Part of a small language model's weights: 20 layers, width 192.
Each number is 500 + 25 x the weight over its row's rms, rounded and kept within 0 to 999. Layers, rows and columns count from 0. Numbers have three digits each. The size before them is the row's rms in percent of the matrix's.

# layer 17 attention output (transposed), 192x192, rms 0.0667, rows 6-63, columns 96-191
104:541486483502497524473570432491492487486417521456489489494521479507506512506496501480519526478492497523483510542495482475531486497537488500484531521524471537498498479471504537497535465475470481500482464504478492513489500568464567509507477510513511511486528467502544485497528495492509484487
086:482480531511438483499487525510481503497509491509509502470515504495530467512492508507512511489488496527486486478455510428523504433534509504453497513432484537492483557449494483514516489549525513554470513476494494507511461490524472523496516547473454479499521495521482509482506463506486525491
092:504475498545466467520479507506524559500528511503476533507529517464500505514475488485530493447477502523508516440473462513508502469494507504480528473434488466525489508521466520561452501530522531517550516445504485496527457533514549532465497490506506504459546530521505496474488482487545485501
082:515482514532542465505478494526512522499486532499500476494513504486479503534487481478521526462468504510488498477508448544471506467437521508520475484499534490532513477534482509520503497494500518501595495474537503463537501512496508572476466468516507505489551549489505498497527505518499483550
094:479528505502483553507502470510503504540573502509438514487464553500475510509498529517506515519513509509519501467487471506512516478490513500528485470483505466489524523516460528544486543504523459470520552525470550503511506503516495544496502505481508571478520465453476504474469472494502551545
086:515530495467457514519520468481484523498474506519481509477516520529457507554489460506477488516498526503467496505527525487448540423485481505503485509501468483519461520492498462526512496532484486535454517507509478483482463495512461452516525504460542472488494471527472487488528460484488526478
090:536526498503503513518507481519524491537497515490455525518516511557461483508469478522541479487534492490482504508499511502468485446452496467530481491486533514524465508488493509516456512495536543491492521484487451460507503484488535519525535488477509491465514511485531501488488488517534521522
101:515486446513481468483499499500501483515510531523519491504497490505553519505513494459485523481514506480507484473507478492493496500506504498519551492494451515489556539536475453484503452495486489506483489503538470519522482550463494496495494505503507535470505449518480527540526484462508493498
097:536457525497514500498486469459485512504521483503490499493499490508509492525473472466488480461492432524492521472501469502511504456516515487472502476462489510519493519504474545516496475503520517503542486473492496490524444517491533504463531495488520505440526533470508496496531511475557474511
096:546509494511468456505491507532504530542531507518494487432485545518508481488508508499467538510476490504524511486477436492499482428492497539486501469442447508498518538491473509516478480500523508556516519459504529518529438511526493527506515514444486525510526487520464494534498504500452507505
086:513502486479480499483498520493463445499514470514480476444520548546500519536525471515462526558502485502482478524510510485476491470489475521490472504543525515473487517474507493462558500515518487517450494511498495514498497494502489462535483506532503460520457503483509425505496467504462522508
084:526528524531538428482492529516514508510457528493508502537523450500519506506526485477531490464479522496472500513481484525485508526520494464503506510506513489523468455499534472455482489471456533478504477487527493498531502518494585510481506485499489498520529529532509513483500516483486473491
099:477492497491503535502495479532494489552495492484556468512438484565522474455524502470493485502520486503509503521521550507526478498493535505538526487513465533519532522536523540509502468509513531462505521553506488461486516471463494469488451525511493523492485505467518502490493445499496529490
081:489500526482510480532475467486501483501457504467517534562488460491580501505496527475536489469510455501482493548483509455536457539517501504478506537495507463496504501483528491502500493529510486518518457496479503501471519506480534480496523467484500446456495533482520532494503530509499473489
093:519511542510495510486472478507491537506478513461489492585497483520542586522487480527582509461485523511507509503531498476503499490484504521457493514488491474518502509496478506449468522483525537492481519468484470472468501506465561519486476489491499513521518480495509513487427479518504483484
097:502519539497553448457499540533491498483504464492507481515482430512523513496506498489554518473491490515509470481533509528536487502500516481475497478493480506522473503497499535477459506459498504441462497509495459477511551515502561535502508504523511500467504498476543471477490507485513484512
099:505479482520541473507486521504521518501440545491510528568497427468487487483533485499505506490477522501493519496513503506519505508468512492508516531507501478544498440500524496490492497498464525469528459495502487499536459504482588509486503516519496560476497513501497517497497513507503461445
094:496492459494467544466507474485489576489513500523519465472493502501510515455492467481481487508498506515503547478488514476538502502533518457472517466501471513481524516500497517490513489475530502511470520514506501465463498476515477468491476578511488505474521462507525502517491482506489505480
097:479497511464498532534498471477497504515542474489464504506496565501468491503491485540495502478515516496522492460477489494545489493503492476462499484461480487506513536459472498508456513541494493520472505540507512454452493496590476502505553501494501516473498497495517505460476474492482511527
095:511492477513493501519514494505511560489491501458469514510514543493462535510480447539482511479480548498521506480506494487509518477476445507463526483512497459490536454484481542497512511500498528504487488524523494550465487536515516512487494520496503458507504462549507503496453460484488520507
096:504497481488466476480483496532485538504486471504528500534475488486519454480545526478495480498520491491516476547526550494536462524501549513486517483467485485532509538523521525506518469512497512562518496488522457505458522483521460460488469510460476482505479544497489516454504507506508511484
089:534472508524544522454526512503499526482486495480518482530518469493534496501507462500492449500500471513466522549520499561471491541558567479507531518503480491468453533506520547502519482472491534497513515533516530454562516476498521484439481528481493499481509515472527507483499530521526512521
090:458468477480473527472535495470498516512516523490470519471490526462527552487521495491491508529457530515491530466508524458524554489540512492462519505508490483492519530495536479520516528537496483551496566503466501489495477506521489517473491540562459487519455480511474512496533481533485501461
099:520537536507452478461494479504496498490512523493515505510487495510562532504513533463560503472523452503460488531462488468491500485534511504499508488505504525490493515531502486491503501501512523524533468484475471506506533503437493511535494525475491493515525466515497529529506507483527505479
093:507541450506471507536499504503498553544533503502466523453505528491475494458529478525492485498509521491513453464478501482471515489523516498482526452483523500507488523531483514483520536507528516507526416488511468558494502486483494476498501502496490505507523491516512512496508539490513493473
091:486515446509525540508532517511505483522504520515549504494482462504518476460485512476446477522522507485511533510530499536514496571502519511558537481540507483472532489525535484539502493476480487437521501538513512496495480525517459479498510496507472508514483508485487542530546515488502494483
089:477516471497485559528472503511478526497572505526496494475471539464498522477533506499476483493500479481489508473492482525472521530450541503499503468504545485531490504529492491516509514547475520499531535518530513490498488449520457507450500463499479492503502515467476539500509501501548465533
094:462466472507506522476505504554519490546466507484459506472510543476463463483534549498490531534546538472542504549534535529482509497492487508492494533482529484497475526510526518494477464492493510474522499500477517520521500521513471470512459482535483490510506495489485469461525494517507537513
081:503489509501522490485483456519502508478477539460503502562495456483515510512524503460587496483472505524461533463488499498500505540494515489479479467523522506546500471496536481492490499523491513456523458486533502505500519491479575525456469496523498543487529527495513527489533529527521480515
094:531468495459482524513474514453505533534518489545459467465478534504474495472460536504484503484488480503533513507455482501500510434506507490523484508452462476523514550496477534506475483482538542522506537517489483500534477512530471493494508520518493511508512504462510503484493476503492519509
091:505488459476503479490498490572513476539517532505510480498531521507493565468507477492475535459526539496532513501483487509529481482462511525506532507474465518467523500495480517495487509453447453484503503494538495509495485552514507513576518502517491502467528501484522509510535431474513520501
086:501475469505484487506502468550505510489493522504507513502520426458497509490538502451511454489528480515446512492502469485494446534474537517522542492501526510503471446508518493499531515495502471466526477488510492534506522469468537465545469514480489509441480557509492499511517568495549479493
111:513516527502504484535502489536472512496523491481486499564509474517511527521518468482490487519462473523504538493514467521490477568476525502504495460541521463472500460498534529480521497495472532473513483501528525480473523477499545478473480490524488490542509545491549519471501482503481472514
098:507465515486494488512511483462527492509481459477506472508507534525532499518523540490495504482531493482498463541476494473461460439502498514489482520445538553538497527510490533490498502475547510547520464503493506559489530497452469491508467512523513464472488543516498478498518521509503511537
089:477466481497497470504481537456480458470517475515505479517508508475520487513487509472441498516542476511487450524570494523507488491538472515516550519523486535459496487563504494476547481508503493501483458521457463528528528495491496510513507494494487476467501524471487497486550506485520482494
102:480476532478480499484508516479499498521492494470494448544499499507495494497473517497522523496471516497499475527483496508505501506543511507535482544477506511506517488489509501477521497461495477531510523475503511479493547490500489547463448526508459524545522502512504534479483520556457470483
102:527482478544470549447508501529468510495478483488507492530537445468497477496502520493488510453500517476526478479502456476531499525496518479516513529484570473501506501546508500520504478490542504477530481511548474478507498530549508527451501495466465548530526476480536556470500492494555459509
096:543528503538535444501496488556503511496431496520525514517525485510496520483490476499540508457493511505498489478482506502499496526455471467492501494492520475498530470488475477490415492504480510477509489498498483523489513503518526553485518462470503490525563501546526514542486512447513448495
097:504502466483460489472533513524501476503541492506452519441524548469544547501545526514515515511491489513490507517476504450498493500525488517483531525468496492466494570470498487529511527524474468569537518476492505490510468537522497515523488484512469474508480484505508471490508491492500512495
098:505466488486493521481474495527439492558491508511490466529459504537515481511524477521473489514458503458511464508496501481538512507530502493509481511497489494511517554498485535536490487518530528509472481493545481468477513491543511530465483527521447495501564460475507467487500498564491517531
096:481581507447497520500519537475481443505518474517512463457499472522493498480493479495467520529497489470509491523478499497483513555499499512527497498515503534475491483456470465470537488495493464527434485508521508495511511516488475498513528490494489497545476474477508494524511527487448479509
095:503543537485508501526501498488496532487455519500490509520520469472494510529463475478538491468457517515459486486459505508454515495522527465478449519508538514541444473497497443475507535509517513509484460484530482520533537480471534520476507469494512517490529520485509505473501537530506493495
088:540501490513495484488507485527544507523472535471496488464519488462445491520489513488495551509515534506512507519528457551486494507461502569544476486489520526506492455500509522490487486507484480452505508487517516528508475550505504528547508459484504496535514499507489521497508524483490532503
098:509538483522513480464543529464517435512530506539521466467505508520507486477487516470487520535524494472504519499489509501494526517516489526547542463531494530498507515485502452515504494486479457453483490512495507491515482569483478524519528476499513486509481497502494506566527529440502478492
108:487489471466472558483487469480535491496525513533508489495490563494481549492475513487524512507558515480488468543467513500494522421459481508525498517476507502501534538538480475475470499484508466501506513528469476482476535487494442478541503472518524492486504488499483517495506496494518525496
097:495512534502494499493468440524500531541506472512428502440504533512457488490462503500493494497464512506525498451501452500466474506525518497471473463485505512483475514463449516508498537510555513492533508462527549559495470499490536546494503483522509509475559491455487471519479520486507524515
089:487517540533517484516515496520474535482481474508548495496504487520519497481497523480558505465472502504529459462498451464485476496493501514475481486504530541529488492518465465542480525509521513522522518533513481510489523493493510550467502487482524478507526517483524514512478505504529466532
095:524513505472491469487534517515458515494470500491497458493503502486501531511469477520517524457465496490494471534491461444517507456520479504472487516473532522485521492461473515487528448499513506564444464500523479484476475487516508554532478560506469485482520474506508527524476468486501497455
101:475538551517494512522473466543488519512552480466439511507463518487525484506515502558445460469500537521482505475505528486478488497506495510495508503473460452479440531487520501536493521543528504550503497480567527516506486503515488503495506531499496489488503515526455484489523500520471505515
100:490526513517502471511510505515453529517544467487497477515460542538525517482522502537500468517456492501519502507484474485511465437545500502478519478473492536487508588487466517518463497496515533560485530522513532485462505528520528499483464499518492503487497510512510474484449464515480488517
102:545501488496541503466491509491515494491492515507507425514523490517487517515526518488492498516530516487484507504513494528508497505521497502503511512478517517485484505517484500456510513448500511464497460436471510499551520540496532520540466521505493510463540511437476459508549500536514494503
087:471507438474512525526523520471501476520523510525504518493463524507500496478512496507462488528529536473520521487525532512510518518475492507509534528510476478480544557510497497521486515514509487492483524517500494453460468488522436468521514522512502471487445487503477502507503465495506526481
099:500541524467485508500501507489485487513496506479466467530495522497495523551495503518457518500488504505497516537503470521466534483458437492490490516492493441473551527498527500493465469485469523545526550512492486489460515524531478488508486462553518475528488486543535486490486460484501475516
092:528511462474487501527518519483514493478543532534499483512483540498444489538496506507468494523503513518484532493521517565486515509433485508541510510515520450532514496520541485508489496485458514482537516501517507471484486487507411460503508430514521490508473513517518516486515487499521543515
089:500457536521493521504476502485485537486555460523510502438491540485486471461515523511503493500485489500489481474478471519479480500477525512484493472481480510512508536533473528469508510516531524526536527487564480538522540491515482518466505494500493513485518526509500501495529547539518505534
099:528498468484498476500511511524530545541446491499461473430519513475468533496496498535478472503498541446512498539518522521500491543519489514497479497486513480475496530478479491481493512466546533509498513495496475488482518481530527481526474511540487480540533482507514462509457507526491476508
097:428488490512483532514459522502483506512504504474517508521486505468453499515509509500499534528514532468575445527523490499530505490492483554497484528476536509514502492493464490519475459492507464533501467492484512476493455509529480486481497476481499524530496506493488517453478523497492489472
090:517494479471494530482522480477476480439515491522541501455490494524471504457484481494495509527522484486477515513534522477541506465505485522498544487521507510507546508487497502509499485484494459518498526527490482514456455529504465479498511473458559469447497508509475503560501516503506450470
# layer 17 attention value, 192x192, rms 0.0732, rows 7-63, columns 96-191
094:483493428514501513498489498510491497486478495515492521506483521502465444461500469495484522510515466490579509506505524555492496552454494522549510474513501505494527483524522482494503485536498524493571483490528501517487493491503526500542472466494483485466504526485528506510503562449488519486
096:521518490524479492484458505518436500457470516517512489511518542514477455485501527483467497517501501497510485516546501531506468526488499507495497493509472491481521494455501539480516485499511489499526543501484518505488506466554511515521547510483503497477490498528479487498500505473507492535
095:496515486459522496473531503492483517500515493478494456502525516561488545472487454505455459505498504456481541523495492506460497460504489499536482512475520489490525488474494519546515482505498499492539527509492513507512513489522503525475494517496499463528546476507490488505473502499485547553
100:463518519485492504466498495467514482502503506502487502505473510532494513482497547497513474514527484474517452476496477496475484505530581506490494503458520505496549511507491520500510488522520528501455505502521529470498499478494496472554512485506480492477484479436492506541563549506518534535
095:492480465500505493522512522508532467500492524498478498531477543492488483493508493490514504450496501522548530479523480498488540525517484457495480482502537515529466459499520447460475543540539487477566490515518441508504493522479471483492462474512490519513485480478546536464468534495500494489
091:451487493443492484466531512459514537476520527451486490498534519463511488505502499533512510494499496486483485491536486449456462433543535471510521500522492526476513499473488500494497523509473483522531512499530497481495469489480511475503488580443502507445507489477497459495492513534504539494
100:507501455508497493513470522484488507482484469506520479505471480549516449540487457504516478465503543505541515488518496526482516496453507499489482533478491480529452438495513461478502535515485483506439499486489477484501487531534493504493537476527529470481538522520496498511501518513506492500
102:488475478546480498483514480500499502481510516553480496507507531495498498453457493484496502483503470503487463499495487516489499488490501491500479509502456482544459526480521528506492462536514439531504490537472503512502522466493489498515515484469493433484485504510521492524521502538507559483
097:517519460498475527518521494471503438481445488560504462504492496495474517484516481516528516495496481477513495516475473543493503548485519482507524456516449485526478507520479481466528488530497505498501526513493549511475520491500508488465503441476467507499537482468520537474460494495527532503
091:477481480532501495533560487504491465500488488504480512488512498486509511520550476463515518487514447527525532505499468491486531506475501537504522479502520475450515521514481476526496521490444510441520484509463481511509488525509481480539466486511509506490493461498558518482487521524486525493
095:480502514528558491510514474506505520502506472511493481515509494499513477485481483520451530528454519511445506547561538524476503507454492475500501503472496456481469485494468522515466463497537522485490474463482500493497530517506482502450525492535488463470514517518469526456476467477502459497
093:482473538501480557500502531494511515547509464472499518509490494527493544530465496506548491502513524440492465495498469512550519486506533458527481529532477442496517496497481529504521515493500479558461488520494514512532487521453515498502458487489497524467508491526494478527519526516502533456
085:508473508512518518478521499474504508440539532480534505487466481478451470498495480510533462525502497518447552497504527491546468490518487472480493474500492524528488496477496510529481484495488505522502499501450528499508531496484524530540505512466515506550453499522485502521502476437490489496
092:468499551488502482510503503500488487533514501485498501477492554509528428498530493531481475498503526525435531481518447535533490500522488537474513478511481497477497507503511528478514520461470494496468497516466492490483519470517481522514534538481535476475451486445480480490538484499500471511
099:494496529575484485520507467479484575486521525517471471520522487524538524506474489481494495547505497468475496509544484485467503526507496499501541526538553473489498469495464514492533522488488479492470481497471521494524467485508520502484539516516530498523493556491510504501526485497546496490
099:500500460478549514526475512505475527491492478488522476517498510492490488533492495513443542536477549510501516515428501527514447468479486472500528519483475471476497489525519574505479462475481503561476516474513485509503502488482508488429492497497485466484530479519506496503497461484514506480
105:513436508475456484494504503546490517511493493506510535489528532497496490509503505528507518452504492480517478514476472466535515506498506508495503540493529520483495494501496493463511489538487496503471461461546440500470517457493504500484477435483510535500505474459504531523484498509539509425
105:516476517473496509513438503496499485462502555517524510518523528493478530505464474501504496496470491477565486506488486441500507515519536496539478528492534506536529513498526497473503452475511474504539501503515532483524502536484526495496500502484534511486477543448518474480503508508508523520
095:515504508518502482504522498524478474514519502559535514480505517497488437532575531522511472462495537524535498508491499506459493553528491502533507450518512522492503492490496511476470512514514452488473521504464515513471514478522476500445441486503514495544481481466500467513505472474520490522
098:534467518595501528531519490497456526490476514523502527495462496471446482473513455493516483535493504506498492489496497514569498447513507452522530499534508482521534512469517530535475462481521483564492506478500481459513498512486518519498481492497504492485502505543514508503487482512502471534
097:495433491550488484466500506508521520480487511484496507501499493488506497429484425480438486511480487549407487522540496531515524472488505479500471532518492530508493516509496511546508491477500501520497503517498487473516530475486504486516505474533470431477510485502483500509540488546535494479
095:532488462447500504477490486539480495492486486535481533522475555496478451522464517521488491513502474489536523522471511534487496511482495515512499489473525561509471485519486515468481526495497534441499494500537451514466480479490471501493478490479508555542526489435491479503503500491533487519
099:501529487534475516475510512487515514517514469498509487453474498502514445488482497484504498489539509513448482486501508543484502518506488508477525503478472503497478480447497476501511494508514504481458485494480492496501525458497492513530502518495489489462474508518482502498508521443469499509
098:501516494558495537532426487472522471457484473531526498483504514518466474502514535496519509523512482462505445513525535488520481503471476536438523492504482511495511474510512478529440481460516480499437529499494504500494504464499492500466468522502512526502461497499494493488489499492466499524
099:512511526466507480490508489532505506495471449476513533499511472536440501559464507544526501481472504472482452488504482472511522466517489447497494524481522541482482483487452486520508505541457511505455523474487499505508472503506518506492477510497480491509518487523498489504491472501512437470
087:495520533508511476474482465482523487505478475478501525487484549521465522491483496480479506549484467462539430489497532502555503423518514518495509542476494511501493495478524475498516503445498455483524533518521512537535496525452507506501514503496515508508479483521528489505505534524466489531
099:510505485519482526535507502537497508488513491518523517489510433443466466514504520524491489520518549485507518474503488488521514458512516437510498486526474486487512507506489534514532509419505532507412539474506510497523477497486522513519503499518495536520497549485472498496511490507474488505
099:486469479507513527462473479470488520455504493420484509468511550530475510487485454493454503521495538474453495516510529481490499490492498527447539510476495516495520498479488540503478511483502493481486499472517484555514534501466488497464542510521512475487533476502476458511513496482512493491
101:466481506507460474494526494489543502511525483557506471486498486482494469482485550518494498516515507487556491531492510501547473511503528472519492516480513462516526519526511528476522500500489513524526486530505521474484491460504495489512479466479486492501520502478527483486537490539515558519
091:495506491451508520514479501504475479545482530503515496538494507489518505570526460479518469505474530520549479479477467447479445484503522492518515498506499486504523544466499492482507484504518545514485531422509509522502509500508487526487525524504543491474528514486494502516483459511507505487
092:497492514555533531494474504438451486488500514473496488502523503497502547491515465471509486513514495503477472506453531477542430474501493519471509492490472538496495486486488512531511451512498477508486512438491497527480503505418495492550534536510517494469507471558511514518514492477500519485
110:469457477521520498519504501492485508512487492465494518517517564506501533507526481460494511483504499512402470520486478479544516494491496562482497526498499481480497529466468519511526501470475453454517480499444510507531543551502498513466494520496538496509506447453536489469503471528497479479
096:526495539497480504517515510453508501498506512513509508480494474508487493466494506499516500503513477417534521513494492494515485491476481507505468462534449471535506504501520493495493532470497489523483508494487525462507526467467491489567453474501526501534496520551510548452505479479474553537
095:519478487559508509534509496482542484523454504486491488506498465512517474529472468465528512518506499560551462513518567518505518491489491516501453571516491466514494495488504490589490499489485510531521489501436505469513497518500493510491505468553486510488498513562500481518532530502494501500
102:502500481458490517510495481501513515582496463495478489479488480482496488486512489530468517502516502547534494492488480501518489514495516547538471483490535551503545531531518510545536476497510558529560494505505485421466507503504500508493514457507482488555522489482467564501501505500521514491
098:477476503489491505520531492491496518495519452481472473481513551483483476507482503517465478485528511529459444533501562552485485471508507506493516563495512507477539476479496491531523456514524502543488503485512485496521455490500497508530523492480515481500551493505514520520532481498487473514
100:528516504472512519505516533494459522455542488474481488511541471494511515530487502519463518519491519493494527508553474487505478505491489516459523491516507494502493453510503488476496500550514516519517498497522505502471514499537506508457525516458506498538494471502533494493496500506492457482
099:509515487480482538493465492492453508474494525532503533477486520475473506490517479423488466534480461519504514491507487544506477502479506488477514468495505522488480498490504486487503485476516531431533518482559503504473497459512491494551507524530519523483505510508492548520521487486467463523
100:496472477492500484519528509508525511489471450520504491489483512507452505497509453486519467501523490503504503542520527537502528508499523464490526468540534525429517521481502513487514500562491514521512442549459463483557523490473495503482489461490533513522523438460462506520530483473533501492
099:497503494453513519553484466516526470519485491485494511507497457505520543504518527505515535483494473553505507494532507487490486517478507525522495505501536515497488506543523452473536503518481488481501485505505529509510499536489489515509461481519512516515494504497517572482471536541481482438
107:453486485526532468528509492491542486487503504461504489479519579503509450443503497495487521505524535467456530528561532481514479491492435516474507507491491521518508498537511490502476510447497487531536511481519505500530475497525479508506490509504502473493461479519499518464484490455492519522
090:489497493456541476478547502509521491498470502487489463516502489455507535496574523542511505526478492516497519466490481506481505502501517485516530490504504539473486475507479471469494516478529537500510520489530518514512480495468508528491542508462478519469530498466514521476492487463500483530
098:486542526452502487470500479484521496467499481476487537505501453503520526493474543489511500493482476523487507471546511480461514532452483495484490547485500491485434470527478484474495509517517531461478508486497536511467499510514515517501532495514469508484494510514464506523465498492459477476
104:489512516486496479484452508482527493531518515501490482476494488511520483542515541480516481489508479490606511460470483489545483450510508454460454507487466520522511480492527457501506515473520559502525472476536486451510490465501495513510484553534498511495451521491458474517512568528482507493
106:491499493483510508477499509481504477528509532494518492473514517507493534461505522511524530486526474474491514485514500467527486504486509553497515512522495510480494507542506516469491487520488482487454515524490511455520514494481502496530530500465516492503509491464530541470497512494489543498
096:510502498500492523467508515489483521515528492466505490519539500535522554490424483507478518526532509433466513541542536510503508511532471512505511542515532489535509474481492479450462548516479494530546530505523516483520487514503507513488540512488511505503511545526515505528477511486495485518
095:526440463492490524516558487487526460509467498530498488479482471489518513513540482534475509477519491524603532518493483503487511524483509494551496519508512495487469503520512471518516497542487530524534501501492496483486503484490484507458474500485522500496513481494524525529503467463517508524
099:525485545573490516475461485492509495473456523509513510481457582531480506466529479496518472507469540481474517497504518495510489539512497479563495474510518556518498543491508525489478515504517454493487502518475506510469526491494507496540490490511494529539457500508492501457491539449503484489
101:492521566495483526466530513481524497477457460517517522491475537538529543488507445485499498460478465463486479534536510487512519528501521499529490515531513457504471502500477505462494540482463482452485496502490502484514543503517514483513467477498474500521498512477528484523535453482531497528
103:490495498505497474554542504497510512486441510484497462497515501496537512492479462494466502515511543473462507530552512522478497514472518486519512503521505487513470473517503491516524493480515486493482501509487543453494510463487504518478496489543528509510472503504495505492538475548470516473
099:524518529443502475488466504526477492495471495491501506520478478462484472505475546544554460484500523493538488483492518478482537466504554472503472523503494528541482474473501477486519511495499484515469519493514481518514495531501500476504456519474519531494484526477503449511519514529471514441
097:503485520432498494492503507518455468488523499490494520514503528539518508532495533501492492481469490545518485493517462485536525480503513467506426478457492475531493528448487496489542516497520515441505469485476484488493519491525502511510461488502531479529492456498490494513499484502474495505
094:498520522525484464496454505501459502465529529482500485517496525474503502475482500487522492490484537469505511467505469487474558468515498475483457511505507490502541498433524470457525531432517510516571499494479457481506493522531510502472490519546507497464485499502469454467465496503440515491
096:519517517595490482495503468456485498450494479490495480483490491526506500488507428450500485515528467454539470507492514528506467481530471505510505494486475475523557478499517477485474485489520475523479502511531510501533499491483500505518515490510501527499522497516506484486505507544524520521
101:525488504496489512490499489539508511529504521529531473476525458495494524494526505562491516513499475500501471497531461476532508465503513485518513507507511525463481489521484514518488488472483504513456496502489472420449461495533506492530516512515547520523515469497464536480499452500486502526
102:491503517503500529570460499527494487528489490553536467491501473503491489532505538490508496485534501560549496486460497498548508460479494525500485498474494499514534489501539513528504516492476473532493494482493534510523493518484509511461503535551499474553513514499503521489463493469521477531
093:509481502512495515496525526532483456513499490498524498476490481508561537516520453490536485467499454559531504469462505507504486508498438484480472495477493505550498482512493458457491534551504521483520526498481498516469555523492471516477496496493459475547495478553520513576483509505513513515
# layer 17 attention query, 192x192, rms 0.0817, rows 64-78, columns 96-191
114:522498457494455487511511532456495472522458503447502502518489541529530513540500493492496476517503473495519505496479510519487446574517487495511465457483551459454489450512501484493497467496493501488486462531534471459457538528508561498517519463440500508475477476489504497474512539482528554487
097:530479502525522550501486510555491551493513466524508497459499521502470488494491514518495487486511544514514495508511479480484518485475538483502506487509449466534488512502504565509473527482538496523544522523501487536521495498509476505493480515535503465464525511491554533554464470529473485464
105:472469514534525538494520458559513554499525496513508472461520470468468471484484495490516533500509521507512508505489493483490534500492500520480513542493425510516475545481499537502474503486534523503514523487480497540551469487495466485482453526547504474496503537494518545519500466509460481499
108:502529534514525525500514475574498521499551512519492489489513480501459501493497488532536490494503526493482484502505496521515527467476476533494519498462433520501499557450480525506482513491535490538492508477464490516528489474495449468500469523541533488514486523495535481503503459548488467495
102:540530514511480505455500494552485493540506545534496497507500476516452484495484495497524491482497507461472530502526438498554539429469489533491533505502516520489535508479496479545496504498510491484416499528523502469521443481483508507503517493499527480507522535507473497533528490504519465499
103:515503474498474453496526535458554443469460527474520498539529497530501505485482509504467479500489476496517527484464490497496487512535482472492481474537567469441486468510493476499507482495475517506513497523535483479503506529487529519490533456484495497506480472543484514464507549502527509458
094:433520515499474490507503517521504507499482474473520487473521497452460425503483475496499509518508498522454550484459492486522502483505462504563491540524493503502510534498517486474490503525476488566497511450509516547520524527526477460513485502533550550519504493454460476481507512532514492492
103:473509492538494503502506528462509472525447447475542467557492481507502482511502495500500517532516514511495487558508480517449469506517500443497496496553531483493522423486457439516544486521506507486503484489502511458510497479489548517473545520478472496479497511485477504486482547477520524502
093:521437512477540494545481504493549523497480481512491517494505504506564530515501478497500506469508516514530467477495518474485483520458476472443521538476499471473516481460466529539519533483467476450489517516486513465513507541501491509455497499505495479493473506548475531525502501508484496448
104:506453528469510523549463444484484568490529490499511522448488501492488519487482480509538487502499532474489505475512508509518535506478487507491504490450455515535489519469512593485514529547489488466528535516498500539509498485517446479503518500522521484531464517525526532508518449544486469539
096:547509513476504506461520516510527531493515506468511519504498446502531476517467538526516471442491549530510485515488505508498496567494461494499494491490546474540483494477513482504515488492488468518545508498511512498464494471523526498496492513467507515545479540509536553485480502506487513478
096:541488497518494509516492523514497555472547514499467539479528508516461513488486486527509470494475522481498511510478553499533533478524497538450508525499514530519483518499515498498482505530531498497473540484471501515505520524538454448504479491498546499482516525482523500487512457533489496495
093:494522511509494497538493495452432493510493490523517595526488490453520505530520477517512498491453531517516502526538477528488472488449522459489478541508498474543507485501475462491522529482525468465545468557480563524464484478498483476497508483498500486513499502536488477506521533509538509497
098:440507498482498507500456468488472544521479526512494520481488473491530507497532487490489518522462516532483510496545517520493507504424547511505508494469487530512507457488469527518512520535541528469492491500516495464502471472489482506527504486499496496476510501499514494540488520475481478502
098:493470488500497502530502509510500487487527474451472501507428511474520452458499489510479517487505512509488478526498455507488485537484501488519505471500502478526477528492497505512496495504538462506513493523494525549472547463500477499510508461496511453490463497476530509482493518503518535566
# layer 17 attention key, 192x192, rms 0.0798, rows 64-78, columns 96-191
090:476521550500494493492511510522501512526467538507510492506524469504474490530481477521569471508440518502534502481543506521533551475510477506473484516484469547496508487496523503501505491510462485461502484487496517484510522507513509463521442471486534509532513459481517466468529524508510523518
089:510471530481467476515464521480491441466576473520495466514478521494517533484489497493454526485484447481525506508503452467500475512536475510514531513499531456445495519520458491452513508498529505514492501478493492488533497478507516472504495503476521502539477494503478520514505460516458517503
084:504492483508473536531510509481507498509524509493471504498476532508523493497492515525450522453534466486508492532486486503509454520503484502545525474508497493527489472517495505513530522495530515572523531549497495534503491499471478539507542519500493502490498510470481483484488500574525494453
088:523467464492511520507495489529498500478523444498470529462505496478520505458491546494481513485557477485494456519448507488480472504510484510523523480518478500529459528536496518483545548511521488519526526529489493545536498473489452522480499533510476486514432527483517495500459472490451498479
101:494489478505510475511523489482494554488523463520502549496498558499551494550495467473451515503520478544533512519473517488442497496539466479503494525496497524513467501510505469473487569539514500504550499477478569485499493467527497458473491497540474481474476442522528500477477519472473494492
088:516485506494501487498489544478504548508496506478541497515550524464452476490505505538532479528473538501513528471562536528493506510513480462507491504482502438510494491466535462522447485507491532521479454486485534530479553505534528445503496483496486504483526533527519485475521504500522528504
099:485508458495515505547499508491482515509511541515532501494494482477447519516502471486497486525487511479458493475558548529512505473454520520454487529489493501460527516546503491541505511504488481443471527532517497507487539477514511503554497500527536502467492528500472496552507495458515471483
094:462497510484508485511498464546491510540493545513491503528497461495481496514506482478469498528483512527490487480553468490517504491498510497490444528507519498497514523483504492535510487497493503493469484506504532492484549486529516497518493492508502474515494467498507390475544499527555475496
081:490504497493493510517524460476475475502506499432473532472490466499499476529523524458485535476530506497493490551484506475500444509515482503522507484543485487508503494533502530511512477492546500512523509512507477534457504476488497511513517482514471467516472527489528462466454485508501523448
087:477494486471498595488524474533478500459484494477478511482491499495507484489469481527464483489508549514506510531437560511454480536483513495485527503515477486500455515513486559472551502460538512534527507498520485496528495496506481518479521530531478454441479552521545518516480480519487509520
104:508456456540537475515534539479482480493478441473505527477514522532470503517488490531490530494534517476472500498518521493483481508493479481524475522495530504513510549498501492500525525484494509492487464498506468450515493551481499526410557503541505480510538479501499460503501483542510528496
098:494535518503533523535514536498496544492495475539517511485537525448469497488497498515539476507485541481496491494469541518477536495507482500478499490442485489488467516503513488498511489503442519508515447509493518534481510448501497475509506466521549475514505527503523474516477469536474535465
094:478499508498510545505472477478479478475498469513499479462481474503487519489499485510509487524502442461497480509537497485505496515476472468514509440504514513506532513484500510517479449496457520469455530482515536474559487509477493533524510537498501532493494484509509513524491482506538529495
087:529528504494506516536508487509474505481450494517502559479482521504508563502493479481496498495533462541529491540512489453502443499536539476531479503510516474512486488475465522507507475487500498481536518501516502479489494467455460535476493513506496471499494526520524511492487490465482494515
098:513449486527539513482549481493502488495493526473504476492519505509477469512535518485512450496486504484490481492509526481513521498488538525474524484535512521518517523505527483507453487476522522527465521455514489492554498534498518481513494501496490489488506483524527500507547485486516542508